python train.py --num_hidden_layers=9 --hidden_size=512 --num_attention_heads=16 --num_key_value_heads=16 --head_dim=32 --intermediate_size=2048 --vocab_size=18652 --hidden_act="relu" --norm="layernorm" --norm_place="pre" --norm_eps=1e-05 --positions="learned" --qk_norm=false --attn_scale=0.177 --bias="none" --tie_word_embeddings=true --parallel_block=false --init="normal" --init_std_qkv=0.0233 --init_std_o=0.0289 --init_std_up=0.0333 --init_std_down=0.0333 --optimizer="soap_variant" --learning_rate=0.0128 --lr_mult_up=1.27 --lr_head=0.00646 --max_grad_norm=1.0 --warmup_steps=200 --schedule="wsd" --decay_fraction=1.0 --decay_shape="cos" --final_lr_fraction=0.0 --batch_tokens=[65536, 131072, 262144] --max_seq_len=1024 --doc_mask=true --train_tokens=772500000 --max_steps=6013 --dataset="wikipedia_en"
Each number is 200 + 40 x the weight over its row's rms, rounded and kept within 0 to 999. Layers, rows and columns count from 0. The size before them is the row's rms in percent of the matrix's.

# layer 4 MLP up, 2048x512, rms 0.0333, rows 515-540, columns 192-255
104,183,154,204,202,171,196,130,227,139,181,149,103,168,226,260,199,176,278,213,113,189,266,183,229,191,230,200,238,209,210,173,186,198,210,213,193,234,187,183,129,180,188,251,218,102,203,137,170,194,260,156,192,161,156,195,152,142,217,154,135,142,286,236,185
094,169,182,208,218,167,180,163,245,177,159,241,84,196,234,210,199,166,184,262,274,274,168,270,223,165,204,256,185,139,229,295,183,176,214,199,152,171,175,118,177,215,234,142,189,182,286,169,271,191,187,224,187,168,187,165,253,232,132,204,136,170,221,211,204
094,197,280,247,167,199,165,212,205,191,150,205,189,210,344,285,201,142,149,152,183,194,196,184,230,214,236,230,208,201,175,282,213,184,194,156,256,212,147,163,228,194,205,266,201,163,270,142,197,227,215,272,296,150,128,166,187,222,223,222,152,215,179,169,146
109,180,156,239,169,121,160,205,185,197,216,177,189,195,164,195,214,154,183,182,199,225,227,222,131,195,183,217,152,193,193,230,173,210,196,168,193,214,266,234,245,158,210,228,109,184,238,169,186,198,246,271,198,173,210,191,154,221,249,189,245,218,220,220,185
099,144,199,144,253,159,242,183,188,179,198,228,178,146,231,225,247,224,168,180,180,135,205,200,173,174,103,210,211,202,219,220,202,227,176,205,180,163,164,151,276,153,250,175,165,263,150,140,193,224,230,186,127,185,159,187,250,217,281,135,231,161,224,210,149
111,140,166,156,190,247,212,181,142,125,201,215,221,229,257,173,181,193,227,218,258,231,161,281,142,218,157,183,227,144,163,173,210,223,230,207,285,110,189,195,143,214,232,239,220,203,247,225,252,219,247,214,230,216,188,176,254,148,214,242,192,180,170,127,198
089,143,175,240,261,284,218,209,217,304,168,231,205,173,190,203,170,151,163,195,171,196,154,172,274,163,159,120,212,216,204,165,159,130,208,174,169,242,227,243,240,151,208,250,204,233,183,285,156,241,183,228,217,151,165,213,278,249,241,251,188,177,191,145,181
102,189,203,158,210,226,206,176,152,146,227,185,202,262,152,134,262,143,176,213,168,248,172,248,227,181,114,136,185,225,150,129,187,206,159,282,145,169,222,153,242,213,222,244,228,171,221,125,170,190,146,123,199,229,229,148,251,176,229,179,256,215,214,179,261
102,235,207,233,215,173,185,227,177,211,164,175,155,198,186,145,194,155,167,253,272,241,139,191,195,206,184,240,150,236,174,87,158,177,234,144,151,210,235,137,215,163,168,184,209,201,199,176,216,183,169,169,218,212,159,217,214,242,222,142,190,188,177,205,212
100,184,170,184,203,171,251,135,233,267,214,258,181,197,200,212,181,257,199,171,138,182,203,115,125,215,160,230,123,235,134,174,195,182,206,213,160,184,216,184,190,218,188,179,263,252,244,139,242,101,211,188,237,233,241,276,238,243,270,243,177,240,199,131,175
103,210,190,263,102,151,223,209,176,187,212,173,187,157,215,210,267,163,255,260,205,229,234,258,181,161,211,210,155,169,240,192,187,223,167,229,163,243,252,191,235,170,221,237,137,257,248,144,216,278,159,250,266,220,219,196,134,244,224,137,220,243,200,181,212
087,208,193,177,113,235,180,215,256,233,188,178,144,215,235,194,148,176,176,241,244,226,210,227,258,257,225,203,193,174,278,179,125,226,178,199,183,181,199,200,222,222,159,177,219,273,153,211,238,232,194,199,217,207,215,238,187,197,192,216,122,209,188,195,314
105,136,237,191,167,203,247,193,206,167,168,133,212,221,225,136,175,129,130,181,264,98,170,186,208,141,221,194,148,265,171,182,197,261,218,274,192,218,166,231,207,201,246,257,212,207,177,267,149,212,211,214,145,223,214,151,175,176,214,190,182,255,215,143,239
097,170,188,249,254,218,195,247,203,138,250,204,226,249,109,198,199,207,131,271,177,138,188,217,199,158,267,189,116,166,169,210,172,241,191,257,244,201,220,191,235,226,231,153,138,224,239,205,164,196,94,251,200,183,261,251,209,208,229,123,186,215,164,187,209
101,178,199,190,169,188,212,230,159,218,162,134,259,111,207,116,280,218,247,177,147,163,141,170,226,185,216,190,138,97,240,191,191,224,247,163,222,215,192,161,173,122,244,170,241,175,107,208,191,202,208,191,111,132,216,198,140,133,187,206,135,200,194,192,210
109,183,259,182,168,191,144,170,193,135,267,211,176,238,227,203,265,141,174,213,211,201,138,255,211,184,212,176,254,186,177,270,187,189,165,231,188,200,237,232,204,214,197,219,269,181,181,184,252,150,197,227,202,192,213,222,156,193,200,187,207,200,169,183,254
085,212,151,167,276,178,157,165,205,223,157,171,254,263,180,103,152,122,263,111,290,212,277,221,228,186,184,268,221,273,216,175,169,167,265,210,191,225,202,195,190,249,187,182,192,209,143,266,187,143,154,163,140,215,131,189,205,219,202,257,171,141,198,242,222
096,258,224,238,188,261,197,271,215,226,256,211,258,230,200,179,208,197,212,174,157,162,221,197,214,184,188,226,193,243,218,206,230,240,194,151,193,199,247,247,144,184,192,144,217,186,278,142,244,208,262,229,216,199,183,199,215,120,167,192,279,215,144,232,276
093,220,197,226,144,195,122,202,164,223,245,194,172,235,306,271,166,168,233,137,211,248,202,125,190,189,252,174,212,235,155,210,165,228,181,114,176,237,263,215,231,241,240,213,170,142,211,222,215,187,253,203,222,193,275,193,227,146,268,191,177,238,193,257,223
098,150,211,166,115,144,186,193,208,235,224,229,180,296,209,196,127,179,229,200,156,212,213,239,204,156,275,220,205,234,182,167,186,206,203,172,191,230,255,239,207,182,231,214,133,218,188,158,207,137,186,182,218,215,179,159,211,210,212,133,204,209,159,245,243
112,216,231,216,219,206,156,177,243,173,217,248,156,143,171,179,219,207,212,183,254,211,189,132,122,287,211,203,144,189,164,149,176,226,181,246,155,193,181,201,182,162,209,202,198,211,158,190,159,201,226,215,168,161,193,220,170,221,153,185,279,262,169,145,259
106,223,177,244,245,154,167,198,234,215,229,158,174,141,239,177,164,182,169,228,202,255,203,124,155,218,249,128,169,286,173,171,259,180,263,174,131,218,186,217,297,191,230,249,243,199,192,169,225,166,205,217,164,154,165,180,215,161,212,167,193,180,225,237,254
092,165,166,220,99,184,202,239,210,104,241,206,205,197,197,194,270,272,160,204,181,175,168,214,198,208,202,262,212,257,189,172,169,182,218,192,194,234,172,148,208,211,182,271,186,185,179,227,178,205,223,212,200,151,191,189,195,272,249,272,181,195,217,207,207
106,176,212,200,202,228,224,221,211,160,188,167,193,136,191,178,203,198,143,138,258,204,184,212,230,205,215,213,251,251,181,207,142,214,189,294,186,193,208,244,263,240,230,202,170,182,124,132,216,217,202,174,113,236,267,193,106,212,161,223,143,211,264,281,243
102,166,211,232,176,127,167,154,206,195,243,247,204,230,261,156,178,206,204,248,215,233,245,211,121,221,195,214,193,192,153,164,201,220,155,224,248,207,153,190,231,62,215,136,193,219,182,158,193,213,202,191,217,193,197,251,189,224,308,218,211,195,154,212,228
077,230,305,237,179,105,152,160,116,164,275,207,171,191,289,151,213,224,203,215,196,173,223,179,262,241,195,268,189,166,246,190,274,184,209,185,194,239,184,194,181,239,173,213,150,227,245,279,261,208,105,186,228,234,239,218,113,219,138,232,234,195,231,212,255
# layer 4 MLP down (transposed), 2048x512, rms 0.0333, rows 515-539, columns 192-255
101,216,205,226,154,198,192,170,240,186,211,198,189,195,234,284,187,199,236,230,214,190,253,184,236,213,253,287,214,226,250,212,198,201,166,175,231,210,150,192,157,184,195,186,197,248,202,219,121,221,271,155,149,209,225,202,208,239,222,111,224,226,189,152,234
096,180,203,218,179,196,191,222,215,163,207,202,109,302,227,161,205,145,137,201,165,138,132,168,183,271,155,142,214,283,90,270,166,168,170,203,155,178,250,292,129,195,202,237,219,192,161,206,265,250,167,216,187,251,176,216,117,232,190,180,234,220,225,148,263
089,227,205,230,197,266,182,187,103,136,162,288,184,227,122,215,161,162,257,152,177,299,245,200,207,114,156,205,203,163,182,253,153,152,173,232,171,273,227,200,115,251,215,192,208,180,192,238,249,152,185,114,181,245,214,168,182,206,144,140,218,136,141,201,168
113,247,216,178,207,206,299,204,212,251,231,202,193,231,202,217,185,162,167,196,157,164,198,201,175,203,131,154,168,152,176,180,201,218,218,203,162,149,224,219,226,216,249,273,198,172,178,175,229,227,214,212,245,176,194,237,236,208,229,210,257,200,181,153,216
108,275,249,183,189,225,168,248,179,199,227,238,151,218,204,150,227,209,172,183,169,228,124,198,232,142,321,114,221,230,201,189,170,170,212,124,224,196,200,222,222,195,250,249,195,248,214,177,168,210,212,201,270,151,173,277,195,192,197,248,123,139,128,184,187
114,206,237,199,118,199,194,203,182,197,205,241,168,224,149,187,256,161,203,186,150,184,198,214,210,153,205,230,197,225,281,174,184,172,174,155,226,128,179,199,226,162,193,244,228,293,207,176,172,195,191,206,158,171,140,166,244,162,165,269,232,174,168,148,248
085,249,182,219,235,176,171,235,113,188,142,181,110,206,117,235,181,155,184,184,228,189,253,174,224,182,167,216,186,159,244,297,192,226,273,229,210,162,171,226,238,215,266,162,222,202,232,141,204,236,176,98,194,191,242,187,169,196,191,152,226,135,193,213,253
106,156,180,172,176,187,142,240,248,219,197,181,225,197,192,217,258,183,219,153,162,169,267,138,264,235,154,139,185,197,246,239,173,217,233,259,129,201,227,236,293,184,206,200,228,204,213,193,172,174,230,167,243,144,195,164,170,200,132,234,196,100,141,183,213
091,280,195,219,312,240,147,256,184,246,191,197,225,171,196,120,222,223,196,145,217,219,187,188,190,162,198,265,174,157,161,265,249,213,197,223,251,117,219,101,227,156,191,221,198,183,185,196,290,198,212,173,123,208,248,213,191,130,200,227,91,212,242,238,178
096,251,230,223,248,156,223,178,254,146,188,183,219,182,173,227,256,224,230,201,138,190,193,288,170,208,110,206,255,206,203,124,272,166,211,205,237,241,102,185,156,150,276,216,243,180,197,160,187,193,254,205,176,208,204,261,196,152,187,139,181,198,217,207,226
114,302,171,145,151,223,214,159,195,217,263,153,166,143,242,213,125,202,201,222,240,204,156,208,152,140,174,232,195,253,186,209,94,249,96,132,250,174,141,149,219,161,216,176,249,275,187,166,196,131,209,207,212,180,228,234,164,165,193,207,170,224,199,165,145
091,273,223,267,218,157,209,180,217,225,299,175,262,227,207,155,108,236,193,151,257,203,240,229,204,270,158,175,204,234,167,128,214,165,193,232,167,186,216,198,127,207,193,176,153,146,249,152,194,237,230,207,247,192,148,203,197,136,222,203,234,301,245,276,204
120,173,226,137,163,204,225,186,176,266,170,162,148,233,145,266,113,283,210,162,133,250,290,241,155,264,152,193,165,196,212,178,241,220,170,256,260,302,156,195,190,164,195,142,133,196,211,161,282,261,139,127,204,209,193,135,201,214,217,159,172,130,249,228,208
102,211,174,198,185,113,163,221,263,245,179,186,201,214,265,236,183,212,251,155,169,188,158,190,197,282,229,195,205,238,315,244,197,206,236,156,192,156,257,260,268,228,157,199,215,239,204,225,213,177,249,183,188,210,194,153,167,204,163,226,159,182,159,157,130
100,214,225,141,177,155,224,263,245,142,206,183,278,226,189,233,142,216,267,184,233,170,239,225,166,245,212,216,208,147,222,242,238,145,132,202,118,202,188,189,212,255,170,193,56,183,245,184,255,207,257,106,146,188,209,262,234,252,177,191,181,185,142,133,201
106,173,226,235,223,174,230,206,187,196,243,155,215,249,171,198,238,145,209,125,187,220,175,200,220,192,190,275,188,286,221,171,221,240,246,197,130,166,227,225,227,176,242,156,141,178,179,188,198,231,232,172,194,224,236,96,159,191,270,261,179,221,180,122,201
080,223,189,224,227,167,213,144,164,188,151,172,173,115,216,229,213,196,219,272,133,243,147,198,138,214,116,153,257,170,165,196,153,200,175,177,198,338,160,220,266,201,301,131,221,206,157,261,164,162,260,178,277,155,244,214,155,180,220,188,251,241,180,151,181
097,213,245,207,212,215,205,153,202,190,153,164,203,244,137,155,207,122,146,239,170,221,242,175,225,214,215,172,228,177,207,130,178,175,241,279,190,158,254,160,147,210,143,151,162,206,233,181,190,164,187,209,172,209,196,221,202,209,176,207,195,161,239,149,248
098,218,190,273,205,251,248,188,212,202,203,119,172,230,248,262,195,194,232,163,212,228,197,231,137,223,267,203,217,178,200,218,191,116,187,188,199,201,227,167,279,209,183,115,152,195,268,164,248,171,241,230,249,155,219,227,200,168,175,137,215,136,179,187,250
110,200,198,206,159,192,224,196,248,199,214,178,245,218,221,199,243,186,182,235,121,194,189,137,192,185,172,238,163,185,200,117,159,121,204,125,223,171,263,205,226,200,108,205,168,190,253,251,204,232,227,229,184,259,269,291,178,213,188,272,157,247,233,159,195
114,174,175,205,145,263,180,229,235,219,238,157,217,244,213,221,181,251,163,180,189,166,169,218,201,224,210,244,136,298,214,211,213,157,187,134,167,224,190,104,215,221,178,140,291,175,258,149,220,195,244,273,199,132,203,217,159,184,250,173,162,223,220,138,85
110,189,237,193,275,178,266,161,201,208,205,158,205,196,233,221,191,212,221,120,181,227,214,231,200,189,218,266,195,140,187,202,240,186,141,180,217,185,199,245,168,212,236,264,180,181,185,192,189,170,155,170,182,283,197,221,248,181,176,159,181,166,225,202,217
096,268,266,186,169,222,241,249,240,179,191,126,149,216,209,203,240,178,212,265,219,121,249,160,178,136,181,128,218,217,212,162,209,191,188,144,243,239,174,242,200,238,219,179,168,213,215,203,212,186,225,142,108,153,198,223,151,211,218,222,206,145,219,171,229
109,261,203,111,254,200,205,187,234,161,199,182,227,189,206,191,218,212,208,112,213,180,202,245,206,218,222,245,225,226,175,183,178,214,200,209,235,191,144,183,231,222,134,196,198,202,173,301,200,235,235,182,204,189,240,204,165,176,130,101,167,146,232,221,159
115,241,226,183,226,215,143,179,216,198,180,187,165,212,208,106,164,225,208,135,153,179,211,237,205,198,248,217,182,229,194,220,200,321,166,190,227,184,179,204,209,254,298,213,197,157,196,191,237,238,197,220,249,159,166,156,174,223,235,209,184,223,227,175,254